config.yaml
num_hidden_layers: 12
hidden_size: 256
num_attention_heads: 4
num_key_value_heads: 4
head_dim: 64
intermediate_size: 1024
vocab_size: 5717
hidden_act: "squared_relu"
norm: "rmsnorm"
norm_place: "pre"
norm_eps: 1e-06
positions: "rope"
rope_theta: 10000.0
rope_fraction: 0.5
qk_norm: true
attn_scale: 0.148
bias: "none"
tie_word_embeddings: false
parallel_block: false
extras: ["some layers without attention", "local attention windows", "shifted keys", "gated attention", "value embeddings", "hashed n-gram embeddings", "an embedding shortcut", "skips across layers", "capped logits"]
init: "normal"
init_std_qkv: 0.0385
init_std_o: 0.00786
init_std_up: 0.0385
init_std_down: 0.00393
init_out_by_depth: true
optimizer: "muon_variant"
learning_rate: 0.0154
lr_mult_up: 0.992
beta1: 0.9
lr_head: 0.00522
warmup_steps: 0
schedule: "wsd"
decay_fraction: 1.0
decay_shape: "linear"
final_lr_fraction: 0.1
batch_tokens: 32768
max_seq_len: 4096
doc_mask: true
train_tokens: 176300000
max_steps: 5381
dataset: "wikipedia_en"
Each number is 500 + 40 x the weight over its row's rms, rounded and kept within 0 to 999. Layers, rows and columns count from 0. Numbers have three digits each. The size before them is the row's rms in percent of the matrix's.

# layer 7 attention output (transposed), 256x256, rms 0.134, rows 196-201, columns 0-255
100:483505440533530446466462502493520462467532451567442558498516523484630531409537474595570458478447487514407464482508422505459490489515589487469471532513550507504518457543498505571471478489463503506552533454454521526455468493467465489509505488536410493554524539543500485427506492529443537473469538567528501447552453461486456480470500558455512567441510426554498443484473541453528526530539472523493480505547577477505537470464548528464490543514497457479460563427468491465536495531469488471491469520479478495561519515501491433446536560509479475523469571523512461545470449521496483597472407542504528505601456502502482498515499488528529496497494461521483456633492489438525479547479519541551472443488407509508504436477509579480494473478588533479536477535511494477473503502494571
093:470525480467495439518493502496450494506525451480451426526527471500508533537539556400484477505454522462495550498503490479546535556510508544516531501410469493555472542575514454499493472565468508523449560504472428459430516494550521533470559563456547454546416484519498494448468395525507456448451510487516476454441511584513494491467488467486428546583564513519513490499501468537448491351546536515558467499488500500478534524495560545488489513432479501443577529459559477515436477540513483479504602547437495538500528538441450500548519451558499546533469495498480462501482506467515562441551473530563508527521520572508464516469460533515535461448484470445572516604502557499478457467476539433549489513447511488506469568462510537436544455446510499506470487489523488440516505454474461
084:513492543581480495477476490510552436464551463504448517481450579515521576573580451509508440595428528540480499477524523489519549457554493448550485531564493497492440554481539531478520516510563464593465513479513523487460472527518429525460513478493536476522584560474482530568519489502476469471536515602464447577529485498495510554506474482571490489557490468477477451478529471453511509574446495537406480412466528520450524532547434453524485495509486406474449469480544506495504487496561469430505496486477409484476476509487476468466550511485482564479497470544529498491575524528501489506519427476465542427454582495475532505449520486483491549519458482453500472577542549497502548512548506517529595558445523529513495538456509514513539508510416544512566500508561543448516585512549527
093:520531461543469490493540527485495494509584566512479501553492508464539507506537556512524542478513465449522519470497521444460493519552488548501525513545526490507525440401455502515454462507474477516470531500459502503527436517456595495534566507522472465443496495428496418477434538495555520392518449410483520506558535524442510423554490450470420525548512430546527481401443476531559503487557473472466494490521500446474513467473484542553497482565524500509469528544528496569531466523452511470500551489470560488513513502490517512556527476587478557532538436531523537589507480556515570476439534473506513520572557525535512505535492484481542449395538518396551514484513495526494457462491550391484567508464533437500523475534503526531471543504481502507466517401453560482463517433440515
093:471538512510536434501494522490510471515538560452508404481550557503510481495521512467463482495494515518508573506486485541514528496562487424508482470472524530559519503491523447549461525517515533467432468557536663553479494571385448454604528472489467577472557514478482633553496453473516516510528480414502501491449476437484478490507567521474490525503542440449469496497494585553450493570522504528494515486514480575544415525525456582422500483535565550502519539461485539544499501480528522502517510533465479552443520515568474473526468539525531482486555554520490530461519503538468470552575493457445500479430545512473539469548549442450476558476504535510502527574519553528401469580524498470496496442506456514500551533473519508512479540458472510515487441512488505525461508504494503
088:491512503586504551526467487485520424483446577546455555508526498497462526525460517538525533550525451511558594477492447541534416467479465552519482462462501496464494490475574532429505494614404537550489492467529511531450473470459484506465494449558480554515535550504475489531477574423462457470534549435469509497494546476534452510516501571444546566577572501482492434514541533497500525514535558390493556493529506472453449509572604484447494460502554487422539487446526528587537488483563500468486482509551461494511502526506499497531559477436509479491518529469501581527510519548450477514469501482494555434541566518502495555498477521578531524485507522570554504521499510529501455556421420549535527580592480535496479534504501495519503488459455529472484485512485459498508468510518522
# layer 7 attention value, 256x256, rms 0.154, rows 197-201, columns 0-255
091:505448450488482493436525479486505454507490515492508511492431496525484497488466505580480532495535525457521501487495544472444503422421492478483482479601485477497527472442526559504525477459523470487493449561455519510544468567509488481491507459517540491481540503529486535498509555463494482481503549513506580516531538494507495549469534469544558475405455497514545558486454531394551565599466487453410559515502535522516550437490435429501474553535483498524433470508467464541487538447457544527401443474606444476508459505569506376433459494398515488517510524486487493495545498504489489531461501431433563503506513540525537545566508479513504539506481471556482502453537507450495571498512516529483485547534499499491560388567532498548426448497478528470462551498555574554503487541522534
093:476473437467523483534520504449482575514468521515544531515518507458508437424363516545508534470519470465465577527380500502476526566474532543445540411456508513524611420527408481509537479447452525493483483497446532544436481518563513547505509481462521497476425416463528476463521546542472486540448544474540533423498526495541469521503523490417480533453508508513533556477494516523547481443531510489518491600520484470512497459451582497494451517502514537552526521513474477542504480470418508557472500479561586540465536505535535503551454528508503445484500506497433461489470468515517535498535538512483492566558400519524503461462462491539543483558522500533507495478508456520527478487460500484510425491524482523487541473565531497472429399506570435486429493497478429532506450460491518
084:503525535484572544501452460513536511475461435473506535444473525514421503540434493480524490466516480556488519522496484501476462433490537437487516509496493541482507486551518488487552537487515586492595460508523501470461530464569452568533515440501545541508503481538513496523516486497485486572451471609574459509491522491507539568454499609516561437448477494480413451544504469479446493502474597463466509514514484601564483434613455562531517512426537481487482467457436474453457558521494471527461480555511472500484505528427491532446497529437537462441463529471510450426543499496487448541541455511463503511472457520512517512479495529475467519530480537577467487526563516485514566486496468571473452487584463578478517503456487437496482474527459437540507443543589472482467464546561499
099:536491538503471507489493516474463505489505440530545577477450492516479572481493473570495459467558502486479426469440513484510434456484482581525564517561456541458549525508501549481500470545523431510559542446465387490538474450635488547461513552514508450522418542528494460451528559547444548534410549478551467502546518459514507540526481446570493493474511533556488438564460461471466527494472510458524460542500543428488535471521556477577501479481451481510544465496481518526537491553490531481457490506564509502530482512463499499465510538479437523513486438443494423530465504525474527480486561518537528519573509463549525493430465544565559445556522556479502535426511457515557501416434481531425446546475540477529483449482514461448527522497537524499542603473472520488536506535551483
093:469459476399530502476565502529513525496546426503500445516486498480551507484558447493476472476497516554482432527552542453452538467535547480478529580525479533533533516525454460570462510431572514392493509517465514496483474502547515511482529443485522496512386455511565520462499475561513538510474519486506526477538490526466531528516521480531452421465452507539505544481485454492499465498457471590513420538505513583574594540459466554593516527498478516524460545528506453437476522516449465505500442497478556555445465459482482475456441490545498534500442467509535436473478430447542537469533513482535423574491505539556550571496562528478501473510504561458452526528469509463515575516510565463490456441445505449498552440499544531486453506587501504483540551517557559491455432531482523